Each number is 500 + 50 x the weight over its row's rms, rounded and kept within 0 to 999. Layers, rows and columns count from 0. Numbers have three digits each. The size before them is the row's rms in percent of the matrix's.

# layer 10 attention query, 64x64, rms 0.13, rows 0-63, columns 0-63
106:476548447516354449456454580565489523419525561469490463449511610549504552507482566473491546461461502498520496588525533505574475497521485497507438427441580494525600474508464504518545577541429588
096:488488537413528527401530468563505412533467467457516484435525522485441497492484462482554539474543547424558574470557558514586501511500545565452397515413380507463430446575501499491531507588554544
087:498474552462379472457509549543464418542550522439516529464514556485525492417513505551448483450476490536561508486583545519592484475511461544564506391564513402607511445465402441425520539521483509
092:573462531402573469508516486438504435546492507557476541471537410422447478499463406442524526546537616518449565461464501478492540513549477566450465509504391560449441446520481488524491390577521526
075:545463583473520568533509498490519431556544531472513529461511517544448425584460434498500485497474455456453465401515535465502508493503429481398506451504531522493482549630354470460473429606542544
091:455511524530603511630613516473475559580494437575439529516484527569492443521550443446520457491529452478475486442513433478455576618471541501493550453509474509571538514499538500530467481545600564
098:549495504407491489528535555464557428503538506487541487602565385468478499532504507591499508508417591449535468451475503529465485455450433537462522540545520462441504514405441441472579482412507617
093:582365465482552486534527466454426521493557492468440550497464451564457510614401435571468473483517484536468511534557529463558507476537453438452501427586590461514533548550486476529579466539449520
103:543431454521455440459413483519475448408517488511488494559566483590411539537457543578547539506472484506485515525571504415498444459524449387451506431498605499441546467448533512556552446482409520
087:581429497488498472535495454474450491508474529458467583452446464593367467442482384502491535517509522493482603461547566509533572461582523552490480497533473523489389529535479454496441516574513400
094:548487450498474478454518482423521450365508591433480479539508446479456578511485509576415489470434514527493478573533552531532524361551484511495467507521548500453497511449437488546544568359479534
112:578433515533497464523502452510515473497547596391410523458373481516431550583518433509487499476539479515447475540542576436489569521616468424522475467603502502499491542536482541526484492549539428
095:610373591463512467513447470520495436513546467388494577506466467509459532461454429515434515568482514533467551491593586465527568513565484493550462435510492575467470539506483544521495425531431444
101:438407481429472509433462492554598474515495568467537517418585513505522402409428455489540531494442528459511403490464473527475520524487465555430460491474520488421485518579455401431475505580508443
097:556522531410443569564487581458506577584434537575464500461524514456560406477512504494524520417501505546527504455454434541550598539463564574455501502554470469470490519520497458376514489578576520
114:405612474557486576485569535523481557458509508570464446521477546403525505469564622439500493484525522435464545539428487497544415524435553443516468538560457527502553491442574532541470576442508535
100:522462505477527446430462483479531494517487541481514567391528558500588424498455403520493466498436553572532423496530564559448597449554433579486466470450497413469484478555434477513523503604430463
135:338608513566424513421536542478554434512521519575467572493531539452521447543591540498515450475516509438446539475487466555525477520483537482495458466512483521454534543451499498568474581498635502
088:468570495419416558459494478535518512513464465524504451565539458457484523431522575535559464460501515363508511463486450497546491462485497474549448565647530501563426536474556490385513456453570453
093:623451499422492434550497430414468458487528498447521500637475418498466528498554557561432475435511558491509562536532549458489484499550503477551502596584500515455403506474520478516573556482561517
089:504574510541512493537611455466460532426466374594430435558563507525528512437528604501517502561558479435537541512500435480488417495406502459483532551530514545535479493479587523516438459426514544
095:654467507529521476492618435470453453492540467440475509566430370520475598443529536507404513491496527439455548486539538458475468517503497422547485509561447549566500459493481513513525425446520537
089:546452402436514469525619474451497527491450428480465549466494443535524438505466532535565517467475486540572522499506565478530569406471429528531426471413433495439462478531460485514527358517590493
104:456448495482532477517426481526527489563471546476524601415536502517516416543524390559486411515502584614518503463542578510480578491566476528486498459440534423396461477550470474557512538591516517
088:524457562381606507391444482520487454515489534591556489487497469529538570468499402504472441445504517457487489481553486432487558466584455463453497544592500468546446544505463505438549524489372485
105:455521523563576473500460509544535561524539528525569468497512574474550566476471465413550516550513526598475422548498472532494503624441530439477527533492452477489550595576545420556446568585441448
101:489487648493460457528497426452501488537523601402559509506554483468401497501463470500504585573543534590520515455493487464529508509505488517438407511508495517515445481500408566425448463504375487
121:495489413579455493544493504510505523501508515520399515418432528550511600463450486436548410444487439504527452552554547559458450421563496599538555399456507463522544506442419455548458468530475454
092:437426584539451480526477476567497416591516462466497592466518471502467509464486475449515464512421459486534452558553603412482561471535463524438442421474546470617514500486455540596526512474422471
097:448584425440528494471559556518497510545408514460517509541473585542532542575576521451500614501434441485515472477532541489416537433466450463550520567515400449565512524542580523565514464472527583
107:525374562454479496470455445555527443497565459538539548548498600495471507426383472571484513496499475470542447553470539454562520480553477551368512497499500537515538617461525503525475493555485596
096:495481459472510467467591512598515481525459570493431501425617494513529460493551473512557458504507506459495536478493527473459520479549407562505476406514416629481576467562455414466415466582530509
100:554496495526496444506446441519544473534497479553580537473530536507451508655558464553527408524480667477489435504508524472422551451440495497496506523518515477451432510364432479516497530521521466
105:508416486435537441511390580460563392485501570520526492442554529453427542488442486479609501558565460466533466536495536454517532461516568532430488478408542512393497461532448512478521462468533425
086:559487432469510507445470423550489518490526511631525583520491425527495554456565558522510471497453448526499478577543460555487458456521618549493571489586509527607507513437541482442552580407503520
087:554540481583494527466605514530492532520422547500492513554514503547517608401523483448564487458421541464497462458517554469552508513617461510488492530478488492547435477651602525491468454458476429
110:411583463491450490560505469541545548502413556536435483533573455538455457530527518548517569498540468592621585516454470487484539480434400532553467539398529490434576494536529483459545521508518552
097:486383514532572563517476498459489432408495496537558542477492439573416572491485426473449420465518418516513526570509495485514574416513475409545497442482439544451517472510521491541463529485451368
094:399480533472500510452529525390449437478531375466479518500527525517518551533395429446424466558561384461548442522540524530544484494572574477558576432474546451554518496510512508468536495437494525
098:466423508426536491484419487439506539514644566563464604514536510476481486524492475533506556438513493438509495594588518502462576518458544527599528511574433447457578493482556471558477450501434481
110:478524485485607490492485581527572467558553463387493518479552489520503498527473488442438559510584372577467485547560525511453502536544475468515517439489472498510608514612432483537432455559467568
109:404507509497495469388606489507485535429506423495434550486515607496539466544507546520524530486474548369435524423532471464497538531540432446562573491463523483490575460416556449455526493433525513
103:476401559453459570457539451508505521451465431567488583527480535506429515583579452584494463435522421525549431493464558461600500443562515545467501459566493493500533506451502543599410474508500439
097:595536597515555433552480543479553507515513436545500516583490494469640456425440470417478471487464558604446572515482479547478538530541462503455490475397484484552597483520501520484593501485515486
102:459550503605549527484458472352516399551547481472480507517541575580533416514533542495421488537498502548529556496515519501501512522462536385452598497437583534510578459448535547558491531493529497
096:521571486506570589446446476517464541581509476537401596497453349417542481461538512574484510499491464483482494464469444524549503479491546484546505423565507552493474596472575562453476577481443493
111:434528559418473533579444400535427560460436578462505490541419573517487407575459469540510507585423513459518439419560550504455510493444455477448466530490488475521507517534451529423489437550447538
097:441454597458508495490451489392523472495545526431477530486543540525473419527505441432472448428462533553424507504589491596502546502553584555476505474610530426533521480556438550401532466457518469
110:543589488507598446524448494462430485487555484498563484453487476446565546439508552491524535476480522499441494548378549464494448546454505507496437712514498444498487508518503503501454578431479475
102:502469524531488490521586470508425433454470474531469435495447412522536503492501465423576405521470407524463469476516581605506494555505604520514456392509499512593551470469526541557576587450497498
105:536537437544548528534485473482536531426498493579517566494527635490407389407472533529481510511496511476498469587456521441510424535548473579473569496416508449453466534546477528541408440510514580
107:528489446545620467533532481444565461492566529477523505415472541626542438507417483506473491576583465491469425480550566593528493455528511549557574515516519448538529520466510546518465458522369502
097:546541455513560512444561558442563476472585544416463432517509526436522489436505452512440439480507544456427542501492534510516486513512507451567499433491550536479532645498528535624604543505574451
109:466528530421514513527420575475447427510501584583519570486487578548486555552487446536484495479517498459506570462542466561456468496525568411592482411449467567521452507400608469552532506513455551
102:499592454542525496483568457431413518436476467526496551546526507438485557539542503500509540460492516497467504489482550490493455535444496436433508557386522484481644427468511487418435535457426633
092:420480431515435552481546469476529467514491466511421389485484510636584421548452493530470481525488474445442474537653484462431499516499513472488559428513572512548467487555448547487509500468482586
109:584534363599491471454609436575496533490466433497451435502478425506527536478525542469595552540535479534440473484429421425549464559474444475523471496499494563520556530484508529495483481462561416
093:460485600428498481561427522526546518495493444497612516484487488504536547560507469652527414525487539570522474502528523440458568538483485522544448579483624454433494493580546502504509490582542542
110:467481440502469540499437434531443537517536513473502466482539507455525525509533587483535415512491463519561552491625522454592534455499470594545512419447444407447430580394427514444526481538445534
090:435449553519550563628547497458523450496508540454481531463529552575413502511557394476561468499506500537465557500582548492474587486506545417505466391451525542400524447567478511542445465544507514
101:493470467452501491483452522506571431467600541405516538558460537552495459521387579617497524492442469539395552542524545464493418512525533500507500497504546556490502574511492434471516586463586410
093:578472400470574505545426595586485535564532434478551469551546416536502508545500517488481508397541467430473453500535431517516507490460547503565497456535480497460430505518485435412493615543589522
120:523429540498553462484518436521495483519537478576473561544476509516474575537576460452596490520485473528410503497547500531508472567479458387456462404387536537577594494464448464510587452404508514
090:459585558394471484495513451439516481518560534458451521455571509435610515539540441544469386501526575472551559558496557508525547435487521567539519497494471537493541532520361456495502530592541475
# layer 10 attention key, 64x64, rms 0.139, rows 0-63, columns 0-63
099:436447496488530537535424435569636571460574520542567527489526512406529534470435550466517466512411506557465468471470536492456506466548501440459572560501620520504448499531543487414427495430520487
077:462478436576391484459397583492498498492529433415516441507494544558514541474477542498446514471406465495500508514490531378568544436554522515542489482568603498524489573497485474625437539489506478
090:448551457454572541501390489462548511500500502411516426450499502473587500443396506425497438497423482531458428517434479485473587442487488459466493526406607503492470483457580462505444464410479522
100:528476549475453532465544534447383492584438542398435481591518528602499468525548427606446426420560501431553513436533462493497563480441483465568447442522471476541512508451483513507535505545514509
091:447378439511457486470548518485365516522459601472548511528523496509532483493545499551509504505502479468494523513491545445544497503551480537661372426540496468528491497405517480445533425491499581
105:493509460534549536591616516474546483518512430557547469593436476519413415500528477561515547538538464552470499411551522545473464500535515489477483591585512515500573588584458591485462454544458546
108:550474581510438511478482507416422476545482476449430466499455546607525425430472483504468458389513491498497509501559463407495544512476554482489390398542420427501428467479519469469487533493605487
089:507477522538461507564489480451493452527490614526473559584506527515505506398529452531452423446487493379446543449590639509515499498510464488605429451561440467474480512489483493516480486593435481
101:442455617474455470406523516387447511526566544486479477448576621522582504507512509555446461430490521476437436532508527466543495523501523519536405386521538477450530485483429519463489443573485478
075:537488519508523481553544484452419447538460526463493563560445503532440491532527487489398456492556495566477518559473571424518527501623470525562488579563454456484600494599438495532461544517369485
117:501439570494465464406467451505454469545516565485438587571449558505505528446551541495477518438494499401510487548568555423566475459576567516588470445557527550509464509507415415491479596551477537
091:447527480429479453408496495548455410504529576504514550548507548502470530470583398566484445424540531416490527477569617448472482458540418498541425457581530549460479533495510437514538479522425550
083:490485550497493437497504434509474468430553522548509518462459538572495522541490536592468468443522520561550421506591662485488550485549395545539478524502516527459443424500498409421469445432427515
116:518512447548595554601572498539588522512458489575491476542440409497506473501458515444520577527474459560544481475504375611487508478484563500434592530486526510528464549517601481569450525455502535
104:547556439502450529538512551509536532529420461551415539478506435457530546481448474456522438547537500498501577519488367630422450509406556503481543517506451483529515597517507478610514547505570479
078:453563448524451526546492553597600507442479435592630471549446487453459565496530596610595509526471480549474538564486487546503514503541481545513526496487583464473525531521433444441534518511541491
120:529485453584590537591535507540557469554486534443466479595428400532416528553450468436532587526560476490501539524504444538522510494485567490470562489529519533569468558497503467584476606421535450
072:519518514567564500553511517505507541578443544508514388573491448577441534544568406590551480558529521525474524525540416447336481466488484407449475505523473445518534559497506523554479479475539529
116:546571511426462466458530477442417421452490505445476512531527532544456518484558526627371447461493550481534587434502558430501520538555417491558470470502459543507551491458522448465531426538439573
061:498557581446454457408526452486432514454590523583507474470498500457491459349449607483474529477451561443538429479515570490497471488478481434484511492554449510515490403502509530550452400520428499
128:465483511470419473460446506469444465437530506417465537496469609598459505466481550538426487498502507420485505477560633469514492473537437549573471443493479513478530435433466561455532397554395497
069:480554524486461455446492503508493450419618474517486471425556580503509496404415550497496477505489507422564459419499578469536516409504584494502439454581501523533520396531522526501491390571463471
073:517497520470441454460443529488455428495560532481395514480504520497466521391391558474493454559493563431516498458441480468553471483538535498545522410596470600513505538451516619523491498594455433
093:570486502532555539605465520504518507571425527497526517561485442503502507575583400461539508485535518501477503530494375546438495560450471443484506548445458421457482624537539480586545564493580467
164:506540440560548546495488549575547572505430500507626548458568483442506466505499489483568488517508462540548428484493452616488501563433463516413538574431461494438456509473496401564532581462520442
075:498458503538526550536500475471460503531399486544496509496456455554552454625581370552479573449553457505421497556557456558462472512539476507504485590465518459475447498532447432526618522440568495
105:517446466520452480441464493544579616436437435521566453433540460477567504436503474435497569534594507576506484508468499545508554595443623535415509419504519568495546536495512482534503509488499429
088:405519442526564571511496529579535469565442511521491436509424491448453533499470492527451446514556473550377518529509447523530458479452447527539540564498539411507436538492479437536522670526524554
082:561459551517484495520469472499517515436492533445520396456470438539468519481508534563493564539514575616479428376402579461598502458582546435422540491450493446536544485463551513487485542449471485
099:446454577509489499469535475552497484479609501472547440403490544498471481402409461544570516538435483589444381504456425473487427482500515533471526605566448563520506490533453470457443549450505510
115:511514487569478522598497529460475537496486555460514512488478475507503426571530556550455409480388493594390501471528556528478519454533535429490479487445518561414474468413398449582527444492462420
103:550594546500439507520478455510475480577515456451582529579428455538435559468484459486487528547545510496399580429506462462454537451523457441504456426577520498449491594453592480530553406477517440
103:513468469522568540454528466586430561467500513456522469531452515540541502526614517512437508458527545536502566508546487427497488450524410437495503493563527446547428555408550408526413565437551391
104:498510459532536460526570564516540542501497547566521512581540469560496524507529587505466519476531577527395483458561506536596469642441489513472517400545492510435506566483591513549517571505607482
084:472552546594473465491555522551524469490591567487499496479490526484520583435516514529472444548507422421518532587575525455495497513437492486472537590408529393552547446449551428526431536563419541
091:437561621403516527443449483542447467572475520460547497416547574560507548514463494501370462530480420586543486453490525506561523490515501491491587465492520496457602505491420455479588464501510519
104:513512526456531439536553439425534496494538521489515532486394545431517512467494540490552501563499502478380472503449496440419464540597523419491563426484456526510465530547586563446525581472441626
098:478521499551545479380460514534518525547403525464492581535507573506440603601534514530476433470482460528551370592505478512533432513592480477463504470500533526489500437555543517512533577538587486
096:520432407519540412533472532499522448492464572555443494470537520507428451511436513505475540565447472565556402422483523571582482562486563564490519560417475497553433438423459586528446494485458538
100:513508546576555474575641500468466510472497417485536491569452523498453502540446475523457532486609511557371384584474509488516426457513487430418459549521516533515481541449547550544509489541501524
095:522426501568489520558490437438487436523545451443454454532472456517505506448497382437543517501515484483413483491458558531470475510463540607475374552474449596443514485533513622553542467446554501
116:527510521525560454512462484498512466519442476519589497455560519487456420507353500465550569599432507557540446461478521424522469505572480422466476564590532527496517554417510587489428452533424477
108:544543519578506459499543428581472615556475569440524474462557516452438486578453548544482433514473541629509516568406499501551489479567460474462523462452526528464543457421414505530545454556484466
100:451460532504436562525455503386484401544460491424416507449474554536523516551503558486593483553534431453627568473566555529502535524485514485454497564492438514434442488490389557540520467468482496
111:461408512563447521496371540451487552434572492444487480512546563534517408528448537460593561588471512482584424515513532432440500512503588513511485509537416503496565492446508585513436456514543501
101:562575521546420514479482460460422522493528479478472536526593521458462564484443416455573463457588487452620445495470502539500568505461539426522465487421462493583544500505468482610444487599518487
119:522428483479446475470489497462491525448504441538554535470504505486359462532514439540511467434439474589453469495452504386558572526539502474475462496466468599345461489457477444427575510470489532
098:562392527484501488513591570554438482537422424539513522473551499477534515501566458601515532564511520578522580539442455440453515603443492593410510579522444479468508509506542534536492451514484567
104:469440522398475483480516501511498509439509528533472546529470443493489458419521521449431622419521521454483475499492557556557466549472524496479564605517443520622540410544540550546587537469526404
100:529515500472462458459502514543508511529575556611492520400478459481452571468520603616501520495523467420532538476544468474556480487488489527465539537414499337585484406528492477462468505464512562
110:441471460496526479562473583546471542481522522420496449594529478535533496467424512466468439507420457488389514492518578542540569483459512384516450512547466600396570527439493512516523453577469441
103:413371472492569519485434507540450517456583407472500521517381491520426522553443471440434492481457491500440480542482572486565480586498502507520428527439504513532475455511424530609462520486454438
107:505541498462612521556522515464429555575607515634502529529518474460552590538513499531587511479481534512562487490482523561435486492529443457482514568617495507556389466536464432466488473471497556
112:526552486558467481519482512498541517458534471512428489578452476587438481567417477496487545633556452554467362468522496519490504488499401427503427549525554481538530568544521481537411506431568536
092:537478486573479436486502446570522540481564536490511571439537551481431449360479548451453557574474445520533407485550624437502501486467596470489552533552557514495497491418455532530562462500518452
089:470468464447509523540472570602495472492563512529551442477505562490482406431518489516615480529462503441537499404579496486416508422553430559508465472416529490389521462466493468449454514502435592
096:404573500414461484388399437524493494518517552528551496394580509440563548464448480480542489436517492382526600525555553551502543489513561476532527443535515492485541446491488551481464553562495476
089:507505493468462555610478444408568492491489550439427499536474479571530386579609474486451486444517512528507560516500489455548421564541420511444496575398498525536494507523494552543581510424527494
109:441393517540537489515487496466515497459415432468462478519507415520395603482566456534478469464555578503500498498449485486458392504465476450537498501417487524599512583427555498471508540474446614
077:521489490499385552517459517546492563569489407501492510478501543573490489528560439612530463522534492508500487531533464469470449484520453538485426443576526482444552594542598517477541492561665473
100:480533548491521486562445523407524491581553541632470448532493447446524520497551534414594477534397456541486513537481464493458516521527465511435411566515525590492573538610579505548476510528525489
110:482535423486427523466511504446446469530499495452432501523467453509540461440593497478496436412495442365582575524520476575467484463453487554586430541425485442519480597546546470526457506542580473
105:507507520596470485504481456549508474505538515551468480368594490483510524500432502583492561554507469467523477487574636461427539501521474460370467470532571437409423508453556534480472547469519500
102:516469488548524439568514454483475518534505456563538489570402481462446490491536462599544571529595598560479550435463456517482478506483451471463579528564479514505333515446551464540554478440467490
# layer 10 attention value, 64x64, rms 0.207, rows 0-42, columns 0-63
099:532582521485546517454543546535529455561557453396504504384555456527544467523422518478440454589505601455562444447458427517512407510545488512473444483435562448478470574518524477436480496440529553
111:501491484502455488513544598484549482478469510498486565450568358423528485480513516459537598479460542497430512467516445519603479454531451507482476482457528593516491570596495471436361441442470493
100:458514383474526507492516550461446451495562542485478520511537475435429587508595496407516514501607434515550551505541508506450463464475468471543456450479486504392572398516623445533459537497547495
109:473491551408471542438570507423429548476584519464524532520458508446510656580497514519414542489547500536566526494480457562439492484402526456487505516501417446505504456452583446503508538565435539
100:532506530491473364511497367532509481424393513436475477441566521458477481539531468489527497582512561609542443565464516468493597472476463516508495581511520473501537476484545549462502413542534410
103:538543584542450552469463598513560544430418483590397548505531493487497521471530522538437468487430519529414553533472442473453457448470524577511501614520505515531479592545552480464417516450426496
120:571527485472498497545456631561506409408562503460547548458579453484477559463446470554496517510519494411470622461431519524519430464524469531471482517449484597446470546569493412474427498508508513
107:419417513509453534551433374477455552462418454500443524444442560436454477507572519474528487479527477578495466445586505415455511530411441492538585574553543486520552489453521552547530480554472466
092:516442451514455477486621524575480624598468547535438484573447537517587438535485499507455484450523460426441537551506491530511563494531478464585523475469379529528426467489470520461531528495496406
095:483439546517519493591423430527467521402446542481516509472558533514429553480583434494455491404497511497491587470547493521430525521414546441445553433570539532548599494476475491537463505498381548
108:471456404501455493587527488566506538465414530608410460613471559551488433548514504474610487424448460502500493550517550465398555489427535521523525514477461559517479533514536545572552464515472465
101:474546537519455401525603445497485552558418522595465491546482566579549470479557475412427478571442454384471535519496455445491514542463476489534519517545387454557522572439529530474482483474480480
091:527452572473475486516496549404494447503462511514547493513507399513424427405558551491480513517435491589522530477516579623533525389548475499464526468509618482462501535555480456587568537458510478
095:528518589532566512458505523444545509486544403567480506480462486546561509431472476579502550501445553582481500529580474541443495464571553549493475458452520352422403515535445563527557520441470539
106:497559555513562513490511511511530495628510493455549512496490512569516499453355531517539460580464447426437553517491458508547389543544513535510484531547545555483422528507423564418518526544611536
113:493439498489458499510549524440507457555463498524552476526555450433442544467512493465570629549422490534565531437534593530491583357508453496456472442451526507418565596527509537557526484502468466
087:520508533513440403493558463506587521578471462566525569405525441476560470461547530453477500569536601509436482403444553464538568545465461525523520487489534504594434538509520428485452392474545476
101:511576510481572641419534554475531501554541481429527432464453441505503457474518533539441453523519526503489484430516474558488438506508472492548428439528547406466447460465441555452637557505560449
105:560478552506471388564516485603561519553461456540517540523568529600581450498454493545538505476428577460481518530454474527546519464537473478491555551501482579607454539532359546520507487463549474
093:481453442531574582520443492601491495536484551469446461441516528502416457570512561520571439428502491483534540475561537507593441555463600472491498516515573523490493456441510595468556546591560571
103:492500587496464457486497462574498464460472380441571537479609526486460433518460468473548483512581534522422423441430476436445487483459505545384525545525567514448532540496604506486471418506481546
096:460457548595520537500576495478510581501532419596534543447516508596427537443523512554453495596482496508370461488558506533551494457436429482484551432488522452476458517536418546544486526510529593
107:536446455485408470537499464578530428427434610526461572449499491451433529507520452501559540474495522515496516500395563517507490420459437561464524551423505548468529523626533436475418507544446523
104:499521588462369446532490544531515444435494489504472470426520481489431529522469498507503420477469541552547538464514445473459540426505463586425477549516514475470553565594568541587464362507439515
099:519480462493398468555476427565505560443437570519422490544496583470521515538494509468433524516463503457503583596446492479449521504448437548509628523427513522598478479500507456496474431564519389
105:482515563529475575478504503394461531537493485611514504538457529514477497440529466534562526471493466540524491429620632475408548472490562478504428437541522478461527552537471536581478632485475484
080:488608438451460533436526565488540538509479530540388517479550515422505539559488498505619533415525551469460430437485492502471472439511526550494493540544476383438625528510525472539449466495432531
083:551495475533448491422575524525481554535475508523498469514420548498465546540469492477517478568452521461495606539595452537531577471450436566568447397439424484591497541478379548513503422523467469
114:473428510505458454538542486541496508557476503547484497542419517534451495494543533412567468431503354586468502504565539427409508574467520478494598526527633577517448461494516532459479480529518433
083:498582531497479478547514466465503478427501554530316532461564486438529446543468498485456488409449525494498411507490512478525576453513561569506456506467542462524570550462613456552411532462460470
108:555566553479583550515439543536488450520580507456603483446548511556549480468397468589454480470570587461457449455444458537475456495540500512515455493546503434465497530535347478490557552510495545
099:478456453512548548491475555570507450499495569458409522554475474565476472500537524454489437467629514444493531522404531598521422518466492481517582607507567537483583511456529489493510560589498594
105:553564539432554543529422440496524454456542476431543485498564457440559587513479420518417451545583567453507495499398486570424473453534474463482443521494513403462579506531480445534530566568471511
103:441460457469488508471511505467417476556450523471507397608475465494432464556501544416584452525534442565591500558599489558372512523505540491477500508557490502498509415467566494586537456505471547
104:487471443519501538473514629519541452426520433513507585507564406392476563443567520466536536560512478573554505453537531512489490439535504442456457442464541555426540513584473453559438566429489513
098:564498454463481431506514527510547515528498568513526437519444580489540512554402511528536565613441475417563485568483501442614548468539448416539445487412541554505487570491474535426498472570529445
087:443487451470492551539435382531401454483511499411461462478465482533516361522545523485471389374520473468488477532551463464494469549493492551516559477432494433554489415422511467533533470545525501
096:482521456504503475571552375431575538426447554516464486518547553469539638509522475529433589554433479540497519490513499441506579485472389436551499510434461470545472495458512460508482541466485396
086:455534542562533512461517462534477523538494477538427604582398480454509536444493452397548595509504415528523475505523569470477539449442518453521496474566488500483397398453479494519485629546517470
098:564507500500508543514486489545513542453562430546543441499413578557556494464383466564454405572474534387528502485482499526535492597567451416498477427506515460522542538474388503562536539511493537
104:544548616502533423502566494492536460536530474517517539529548487530614570404456425481464564489454498506484489493384534601502493529537463553382448489554531461440531557458446493460545529439465518
088:597544436477503526415523532515499544577599521474516498432433573544563508573443507579520435487566555407557451494541482568510465517554487472546414446382514462548485441488451506514504543452496521
086:541565502461490474484529566420408502538514572456481521425554462552536538562469441469475471529525600393444514401465485526558444513478477487488529478490478538582594582509440441461405467469438526
# layer 10 attention output (transposed), 64x64, rms 0.153, rows 0-42, columns 0-63
105:623476550403522446490531505388396543559550507514423449457532493460555484500448467543491576520515546501455460437405495456548548558487472487467514593416508455442458468565481535531505444518484554
118:564479582483500445488418503540546538487451581542530496518541451459507465411416558479534508565480504592468498548392487570554549538559537518452380468459527533432568461561417557461459488508494509
096:407558546499490469502498503578459601495422535448599507438429498493520479586566437513525580488418545488515480488500484498576545479464468420430545556476547491503528542595575452435567440506548492
123:430531544337438571511465494484425414551506596475540438403446518503572481563506518512529479526522578516516500498483486548375525567475512545507556491472516462485459474468542479466549517582472444
098:550460529546515566525506536508441521534445419427577595492459602445431523469483497545423473500433459536556434435484550522470561425565563542521592492488471498427442511509491552504468402441468539
089:568440424517514542441439562468650483509532530514477442420523494493491526544426416430516486510435487502465434451469522516459527521511436474477448401527544561510467482557425410525500472600430498
125:535523541502461445536461544565548495480550551428592541437448396449437583472492440525597545520492548533489489513370538446547491535485398522448485554513466545451500541443460500434495539581537509
130:459433495574501508538500492540505430550486399568519476502594534529461458543528480524477433559467568515571520532570427516447595487496431464511537472500462529450548502462540590584492368453510414
078:429502514461552520525578500512522595498518504508453438489446428488555433441472527488452405425423495455543529522472483513541446536510529605512448401478480471621497459479496492426373470493518429
098:449528510480541524479392485579597489490477517543522588551562544553438462554439413494559458484530593430526436502544489545452534510518572522460498502521491472355547486414508503506503505562586529
092:373455483504471479448516569550526459462483525473417419550491416468449448450552551470466396440526459484538524486581506490524515413564472506532484480567489571481434600508501565481476453571509588
106:424485566520526450460574572479511483522601465484436486524512586482504507535416430461499491444523436473524440506576484506584523535506539567529488488412475483656491486528463519550505436584488406
093:477523410465477499539456381435541473368488442554534526426534520493497498538476554465517492549480427534536547459480543454574454530505537414456449524433603431414472443475485522501494531517398512
092:579448419501598498438431481439463400489558511453453505450451469557543557530538534547535420433450469517510491486484504515524468499544485423542489400470565473473566388470544489575570471486468574
105:553492500567489448496532466442512513587602506519445462502558401453506559496460595458510661481481427503519463557454539495450475588412541469536558517488445474534480536459465529586515536503516553
117:416490433456543471510437463577486467424535556455452531476481509527455447458457625553587555602488485508542529555465556428557479484500465533518522559428512457428485481494517543512499422463369497
089:528477522522440539506542486403524477511509489489494477587551506561489424534525527497444528555512457560582399564503493508546556490578448611448437483385500449560539552591466572459525540431455474
099:468469504558544469432642389499467539564431506577567499446518446526587484494423518553479482495485562438472497450485478484512478550462473467470524459500577446546439434520527486530518549414387549
103:560460483543508448517394437481537435439552486451468468552488460479536477465464626501412466428489445421475415492537558481496510475563568545470460508537439470527484516437410558523406517538543422
092:573553478512449567406539532586513565601467490570459509575547484458520512510515586540488590476520539454511507520486414392480496470493554445412503535548471490462524608502518528572480558496532581
101:558581530493553550554525565461534434483499467498524492498531529504530454429465436562479555514523475562451540494448516521383544470488427554608530536524439548414582568537493559564498423526512610
098:542583514501483467389448482389477484494528514470456559512513495533558452518484491504511524442485485503518605504493561469444522537477468478429498432492472442491612479516366529614541474472469375
112:571502513461443511514484521546586504422464503449540453582484473444431603403490435500463460483445523600537496564447550490461519436543508480453507535433488580373464550453449524445468468526527446
105:546514521403454497552431535538530400521525509581481570392488520498449569523475490443480451500437535507519472489529482506521512470535466513495573486411449567438532609563500530538440366529445568
089:519451496566528519545447543510476605407508488480474514498460466505445530540529508356449454447564513506587510599470434549498560536602467574500507520567474464494463489456489552458411454561432463
111:360447435478487502541486494530546396474487498567435490514530437574517529564545445589642528544492433496493443442542533435512437485483498512532523436522554460520474483506514516601543513453475426
079:518438465484440499538551526538548419509505580494530458544496520433493509449435478576466635530499527499551501508464461578496487381520476461471505501523551573569567497572550397584432434511456543
077:492547504518458533488529491598380500527595617503449505522500560501475469438521531476536479421420536455527446529539496546556431533578495535461553384472433454484463456500436511541464467499409433
112:405548527532574561534510501470630522439446495565440452505550432521530520568535505455535432500556420530511472505527562583544536460463518522447545496506378573476522508490472601438506458451493561
071:590395485383446563507491614489560504489598470482501490560506443484493487513485458498490484521554478485504523435527387470550525529530555510525469543531611528446515522627561486482503436476433479
093:567450544488533398534526409477525516499571507529546558584456489476535525447456456532495576517482507388423531485507594492423470588564397455476528492508502446522457530427569497535442546458522565
098:424525455524450523487446563460484592435454479485518371542648494400515556565409483510487489426515561468521553561471532436453458516511483477487478554524500515483507556513540408486466546515559549
102:511481467457555475447427468429478442477549482523664533461461440511456549508419437553421555471466543483484481487446508541441532486532423563574516610510529477463397456475553482528497515438548501
102:310555455475479477546515505489484557532463542529492476420480590498550498523574600555460495526494441509538493483516476530500444478510548393548517554495456550441441557496563559505460488518516611
106:498540427514553493469333523564522473498375527472568521432511448520479438478524500580567513551458492549443526498451478483568480466474466415387465547411515485500501459481432473482572521463494515
094:584454514450600565476531440518388550465522530498460504504510466470404507388554567454555521545554447464484537540401580493552503480570569518506530514544439532540411532526428466499499465534489445
080:485514549483499444557553532496456490471542438599555514644555546511531501507552497451457453448515567513523520461547325472550493557485499452532466556557465497493512479462588548451490405496535454
094:480405513459540565426480522514472506532584504438588621470476448464535470477492467480463431578583527526560456504536549455491561463535520501506481521505482448595456380521439539432541456494491402
089:418521437524466502529486491599573494422525457486420452503457396524503529451558437563469542483467431502436475454465465524403548515504584457475521501478491430573569445495548460485605518408477460
105:543478427539527450489500477429415470501560489553504584485534382559429551422518465554527451439559538468507553542508522441551419476559551539474555477522509485555450544449494469638510564541532454
120:522520454539574495508482533451504457478556502440490505517441421465540527492348470493447499565569509533451490504526587545555429552580544525538580533452540454471595492466488535497575612508430557
078:541430461392500560517597470508365478549479527514474443546484437554601481501538512577483450440470535423550468497487518569588439476491503497441566508578519496513473523554492426482498514484557408
083:469453603505417491558497500463459513514527610509470471542504531470480509487416389515540539523570516467523479517479520487554511545516470560475464505474474529374493405566474484582357584522527456